From a checkpoint of a small transformer trained on Wikipedia.
Architecture: RMSNorm before each block, no biases in attention or MLP, tied embeddings.
Each number is 500 + 50 x the weight over the matrix's rms, rounded and kept within 0 to 999. Layers, rows and columns count from 0. Numbers have three digits each.

# layer 2 MLP down (transposed), 448x192, rms 0.142, rows 269-280, columns 0-191
451436470523494512473532508525593483391476512530476574531556406566617588451524500476496516490424495359496461587524458525550505535465525492498501505559476471510519417453478462625583497423512549434516551410477483581533505528462512545518425624543595444504457533527463487409475485474452537415540564599493584571476537609403524474515468380474528472570508632436552522475501495432549474596510495490521469475575575487521531538407568495588469571496472508539461456472440561494570514473540471487561506509423493419515483458540455475496469501473547403485527505482422454385451561577487511518
509469502543537493600556416435468393571558483540498464435585466575471550512532499474451503464532490400527500476493426489499452565475403547499518468524387495508469470511490503466525497561483480498595646538443579574581518560482510485409492480502493526405548435544569511422440507469499522461443346405421549556562458446496493476518444470469436447444432536390524455461478525493469497425508444499541465456525571501472444608501529479488478461537540508533447594526425489511461484430591494485561523690534400516580459439538490470514472548572457552443499549491501577539489524571466541507
473481474490506495471484502462419478521472503517631531485518518460514496495504491503543491559464434433569491514525465477487356450505448496437566553525554451561500500467538554478454482582513547473473585590361523471544467509531579539486537542459532480428512516510484445504496389545421504479526496484511434578482464422539480511529438547490456505515517464441508504488542548452489495522434452491430518453502581534570487471495511517424489490528474470541529612474517505529451538541550438507403497471481506407488510511458414448534529481463577593519499521419472507509456490458428467609
491519536417449498493504483384459537462430511592423570446468482500616432505512504406502535522552498441483465527594449481516475507465479561591455499517448481544543447511512486550500464424466592386489488495550468455539583439412462372547500560514513512443465585442538531506533516468440486449433425540471594479424548497480462573433422494482509506478477445510510410505502418418421489502510488394474583492492547522556497565545640502513499487539475531562568459528448537585508487499597484496465490511551539545480501422504517490396454533505591519508620468592455494444499464394523395583
533528485504520481517564597507547396470504516488502461465534484537411516462592532539459584471542473462488600496439358585444468557563547457512477425421445486637543517499528455550507583516558429506490448482509483446546483401532427569453466496447511504450489584428455464410473559513524511420460519496471589473458433451561515479548511441466513590545470456559521510449535506465708502489472462445399464510539492456501469501393496426479521407514491575502506489493445477583509507412504420444490500424415447544467468431546506504515432478509471433430512502506482455436477470423487552553
558441523516505515478462578551511523534508429521446555495505583498431510435517480505424470545479496513555570570525462472490495403454520517403524445488458545435539478438460482558519527434566513514458515525528486472524471625495520507528532578490580476526527457434534391491533546546540496468473489580531532500615536541535536528415524501506508533552519548418520489556486524523561505522540525542507462520449440617515525420491497470532533505512535539446516450484507476438508468489492495505521441544523482507423467468567519414506510481509536540516516420483440464425427445504485419503
472449434491489482611583441562451502477460460449484579544576440504570499598454569504554467483464464456560502391509477546485516468457486540583521547499488488503546453469498486507577488458500480519504514513447505569534489403535545494427467383524409418552467594505487403530410600504489451512534473490484487464501480515472491464521429468456479458487529503475590436516497478432425464493593585559560504471532442485399553465494540476519476269417464546493563525415531536522546484411511504498503511594452528451464532570561432471506465492478406585485568490379500519454481440523486565543
465474510475485534498469513520568606562427465538485468488479416485466547521586627466403514568545582455447515472549565478608464534482503594497497592522545498478488398452406535461568448522471438575577543562469540451472500488501500518476553461486441549567463518485394423505442535534493552578484449483514600449492572458557509460449551542570492583580444496546460435565430353519500530504556467430516490578476485533463528523530500557580504500429514452480488449428576475414509446494485467460462528566481495463455555528443547587574552549503497441472482471579545445486522494505555464465
437492482583477409384543569583488498551526505532464498439480415543468484622446449477471492460583567570473549515434505496541501533618486469446456514386641508473506507541441517494530521506572403533451519473464578569556450436526537435500473485518447479528522510536478537473497483537577480417531513500477590516536567423619497424468427376508418497512521524566509476513455585408509603436510514441542502532443573453541531447513496513545488577481537536445507461541457436549494423532449466493553454452529597553487563528517577534577516446498590495485532454463519449470566431565493502490
465529590488579524605503474491561503420435578444395494589533409516453415550453407432424474458447596538515430514387549469551630485501462529556521530418420526533506497512490511532489559450497432554589448472451580501538460509457436595568491547442503519453496503527566478516441508475385550528565522497530539481537494508460537468491476499521534454447427470551538552515515505540451562549506505369594527397561491485476474518461456546444520436429426547444489500503521455548540498541509504559523494548498458549439470434465568516457522608498549542602500547540541511534485522503465511375
493552510446527512491510465526491467507515524480529579512445507409502501504514461430402455592465522610518528521351508467474627542571510497471502513437567638580495472522464458517522421493494440482558530422505580481560519535495506520453537556447515517393549565473549522442606513592560392427511452570426553424480491490385458492482515458507468494504503501468479512530520455443507496460558420436499470483537467488420516566432437427430486456520453438498521452557505495555541488453501511491567449465442554404547500562554414475438524550435463475580479497440459491460418571451523514583
478406571555557519419505544533508506449511560511541543610469527526521499587532457510530507514446558470497437556461481455554508609420512517468536587493487556539472516505413577595507501430588487436505488400499565476510533489563394586572505414446611413430395584522440524497546490440430494418459440537525550573591439466440573454398558509505560431453454560497494427496550402450490441529449482517510459478476455537497509554560483482497555382449504534602503516523543434441531521504530509487472449517468534517521476579526505510483492504456500442533583415516503508491515545451463574482
# layer 2 MLP gate, 448x192, rms 0.156, rows 270-280, columns 0-191
543497591495574466460453472528484501494513542523444374531512547452645399480555622487506457508429530423465565502459503490493519451518578473443554530510503589476551563566484526592421507412555524592449471628492422488564495468470431491475496412506545421404583533508420486534462514507523484420553564513418557545523447549523496533525582545410487451587504435577507619520504487466416563468576556485493459481488400424557494478440433469529460534366518515415502466552521498439512515509527485449403581476465468486535505478546444479473480470526537460438472433445551649474626618464508443454
428458475444584487414434554514417466489449412513528506491479497454489502524500471492506540453444495509543413530487570532427479501545620524523477565451569461585501398498530587505471490554452543493535545571452484535580462498567524417574456474549532502503474538547454463484602437487553543497531500524475601485580573544537488462462423566480558521525519436456516453533514462546468440420506523502419521560544507444477450580543542487572455537479475420484475448500466560545506431524462564457547505465574502444437542514559528481430528520509428476540497470520559458505469490555532561457
570518508526467510517546510512489478459494576457511464492480528533473397526548560408519570567606408577482526527404485499476408466500546473511489582493453483426530522489545510533447459552431497463488460460571455439494473339492543479509523547493500464485409541538474441506496476448473531500466406569514543609473538452481530530504461499533572501414512442544460492532419465511490468487486498482508395517491515470508519461491607497470411404521589437440482442606495413547570413571540439512582496442563537499518472501556533450427511501445534517417496448541517490489488540514566532436
474647566553541484427520485511481519473503520573518539513492631528554437504468579471530585491490472531535460533551453486546483511463521446573475502423501578571574498490517496477533391455483482504467418487469543557477449438498575526429441438520538501440442485532467512532515499484422515368552410532565427521442465507404481488352482476478538554484381465505463482433495477519578458511602477561518538534499536585510493459451431524489410506524499495509542557558504580558481564548472499519515493523570494457463513454581507565489532445615426578523593492428524490518462548499536384518
520461505591439506520413623415470567526446491482532511599485550494551442469494472425512583567490422445423486502531482487498523496506490501453466516523475514409479536527513562509504507501529455454485489507576441453554535476446485432456505567484445501502551585623472505535521514522508519547462534461561520592523498518437494567426427462514505549550514487504580512528490416587546457417549607515540454493562491562494547440580448519554536471471470416485518471548537572483493446502525414445569563554446486521500531585565433482522507497436500508522432407522421402466453567446524431539
431599488467529492486587540574593514501498588477523504491453490521636524484477549450408473490536562509446522551536522572372543499549523518567539574591524377619533506532525482557466448488575550482496474508491462455550477544458529475492474510436458537436533497505460467546523464540414488495524540589481535576410442483496456508436657542376440485481452496444463578450527524601442452511472618484588375491479468449565513535462446501467489546485474479461505419527503515494459548435558492509587525469403476477510534442479496546584504503550443471440381448500534463590505485492465432494
540450470437509498460569590452527493486568489528663512466437561521441498546502549568448487521501398421598458516534486429548551423463527532529448489498545488530493547522466538420528596505557522471495467436536467535550488509480479501528426585516581480487543525578468546465413508453483623382468494488453564470452496435482536505593507566540575527469426481517485511484498539461457553517501465491582458508543549516580606586464533439457530425579461483524598425484495433508461562465465457520523501517410467596566521537559560598454511435525488519493471533484532507464448573456531541505
472502600492539521525418476457391464478484445520541510413510446426583517514449538505422436585544536484485466484492432471536456475483499449411471436565489454586529493500496484555456441498479388531487542434413446606490406587486493463563570561535505602535603547558508440452495514514324451509522544444459519529521505576360579548443490491503477439513455482493462542398537557512510532527519545442505548531462565430504427521410390446491496432529528470485592489483561535565628582510544508444472634541531465465468507544421561592454506577544438505442504557547538517525489460481501494445
500477540486470526511501473434515479630541497563541517409494582492466464399507485415547486544426491513477539441604599464535515534469482557515488551505502501480471557465442499486398532487574534506486553614432451399570480506476599504474566481512541458529372481561488478572474597501516496547531568548482523404586504580497491466433501521509577533508478408543501552414470477490469453542483447516540525466467514505486511555487523465464506524547527495582438514469527478502479481486423586454395534554411543524451519510596532577493512458479481534434386513453553542461446545454532491563
464385420533524505566520449498549645482442422460573431436567450538568499499423507440443496573604439496425458563461422551525509523386481487398497487397504475504477430572444506516539390485423537503541524465463489507533437479403440486439533528477548445460493508452465461427507502466484533510615516627565466520521547498477517561509505545492451500605526594438596501522471423520476452439542591472536463468499596567494445599491528483512523576529469535603517441524598410621535484472527451570494531542614541496485369442479422424417562397433562528511543550462466407461405522531538587439
629628574471585505526487513443529569528451463391481496498491500474484529491515580487438454524509488464471512543486518461464498470595533483386571446548465520446431555475493549482496529457573522593533486589477442447467556518468571629403560421444439524511602477518562535439514443430583526525487518411475484506501440515452479538505550556539393459571536468471528546526477514458500542422554537453381425465447494552542480425513512492522475490494453555605522497468468573490486477515566544536511480521460464535484547509533488428515552503543489514520497519557473493583506531491489618458
# layer 2 MLP up, 448x192, rms 0.147, rows 270-280, columns 0-191
388517488419598399538515447544555505475497459452482508548432461422426468618490393501496432520417440487476521440571396506447619498491508481396467557448562514463573509509559489439600526535524383440516402475416434562497480545448502501517456514360469503566493550517440453558472637469443501501545467558577478436448526470459504391426531463608546510466474543416444463520563503486581454531476546454517469517499541455470479467573536466468422365527443440572526492487462440564551560520575526487490431487550538432526587474595496539544523461568431457468450560481495526533389474471466425500
436515433505496485449513481446563456438552482516436456488579464467507494458526546446482386508502472540493535475498503616493437601435490491528489493534440517459475436532576520536517500554487494485446412490551544439460510581456500415552513533483387587442459520507520516549482498433437470544517457560472487495503495556491511476564473487569487507547493549505590518504527500561489501415438593465539436615570527503459530493489538459513566530482561560451572490505476568544527551519491488544625517439519484456472489528475560499426514510561559492491499532543451532505423517555533507457
582499587474543563516503480439498501459542532528447552479522460534523533466465477577462458518454540508557528470525594596488515400634465518475552516545584535532546455551458440397491442518479462559522525484553560552435476501464467558579432482411453483456473501491451547454456439504523554449489469505517378525471558607508419564498570478476553498627488481549500559455553545505496568453479565555518545487487536571537474452571518513483437559552482493478598585512425501470527416398580495461481574559513443580487439520616467481494543547624521522464447433470557461452499518439493510454
482501533528516494529462538550437496444587522496533426462562454524613509531573493482553438497535464535534402527510428526395481493583515446599553473484498522514570424574528549558527453462511513431432502512478447510525452487464430581420509546518445550494625527460448552518513549472524548468493444521450502459457431504551414504406388500490449482382495466429470469489518518519475431520522559398474513486478472471531516459516505455495519460484522446554465522565609575529477478543573487487511478539498474518485563497492521573556462447508441512473462486492507465478454543514509522418
513535532506479500456409493586510472425512525540447403443570428486477521517579546509511502417463517455551558489424533493435549558474529450548506451431518535528478449527538470389412608536461576489560531499456513539490467473598457462449533464538453500444547482511500543468534485492531568488499481488547466471512481516512519490602437444467511427496518516511474520576430530472501460397481529539451433461509428437511495565525606539403486494479465500532520552426457494524486498506496488574567453501535441524461532535463509568548442539456451511487518557537514539604560436587497524500
437569479528486499529458473540579507426489478488433545502483515470444509440532450471409479426489506499415549458544526571390570497531438441503563483508505441464559488539540482569468460482449525505433528538402523501524494499572477591518537548518504464428446501508490527480555515544551504549442570586557417479511415494498646591498511516439476516474599497575467562488545531495492483457487517539510437508517517526429580524534446550505524486514527562455481469485498501498474443516489451499489505483544551487529482421495594503547556445493476473579433508601590594579598562421487494519
495521456538463552466348507470504435478516538467481460517512514492433476534508464579525472449461466516498455602575518465468554560531548527472543425486533356480501453508536460578565453524433526504487523517421516451382559491497545503463521512443494475449390454559491481565476597451503437557518536507472477495496513614478475515529535525604453525539563529495525563477466420548485534508525486510441454485423436533488536544564470604560522547606510433464445404485557493535485479495420547570426497534503462571526380521404531439469605461484544482482562507609477545494464544522491565422
539514520502391582620544441535492552462523500477459479408514454500433514538571397478565519544403518510485486475512563510538555511397588522510464478570419443543494515418516505461471541368414535500473498472494515487475496468509492567482461604472468430547561548534504556461585555524448552548538584453532511559538452533585564456520362510470566488474632505468448483547461411465465539516558415522538588476467549530555558447446499571482529569414486551494490498493539478525608525434387477478496501479502449480476479434438502556437535515559409559436605430462462514511496500508466615497
470531430479465543517500441502439543590506566483512456446526585473473429394464535458536561432509429481495490487426520491532579459531480628583524473435619461517502558447519589518534434517451465438472529517470573395570525534500575418375594522435458575579540461529557449467495532480548496395497526457511545436517486486456463490356568513471495546492463439555519471469508463461529378449434460503477476447511509429508519464509547470443505498513537453548459520456526423498462485497485609494454637588517561491508581543546487520588522492453452605459499583544616506453391516478509546617
513572542448524467518486554577538547494379526480486455539533584500464578498463549491496379475486517533525464511484504451506417541409401576455427378496559511480433576546484595585491469544472581537534471370541592511562588434415516500458578522439531463477386475530479513491330554516507556472541464553480416578413550578550426446613434501611403538505529485408477499420514452455453570471562488462514544439488544484569558495420526622483531544506432542535471468531471577581524475507530517547425514424499511462496380552450532499354535442430452558486595446497584509429462547558522573563
554492487459557518485505549450483494468438455485447470555503483531534523561492630533486494349569574485521535447384485457536490480446463576457513539484514513454517507492510523452503485582539526608528501521421557588449486479490510482571485500499587471448440487566512377489501373540459529496486534465425517433448498414507456448486406461479515500482541425497463515491439492494431512495506555464485505444461488545386519445514431448565536488508517572486501487521517509563429496437412482571568533425467482469490488460530493445469505487511446450449518498469588537577493605524546485522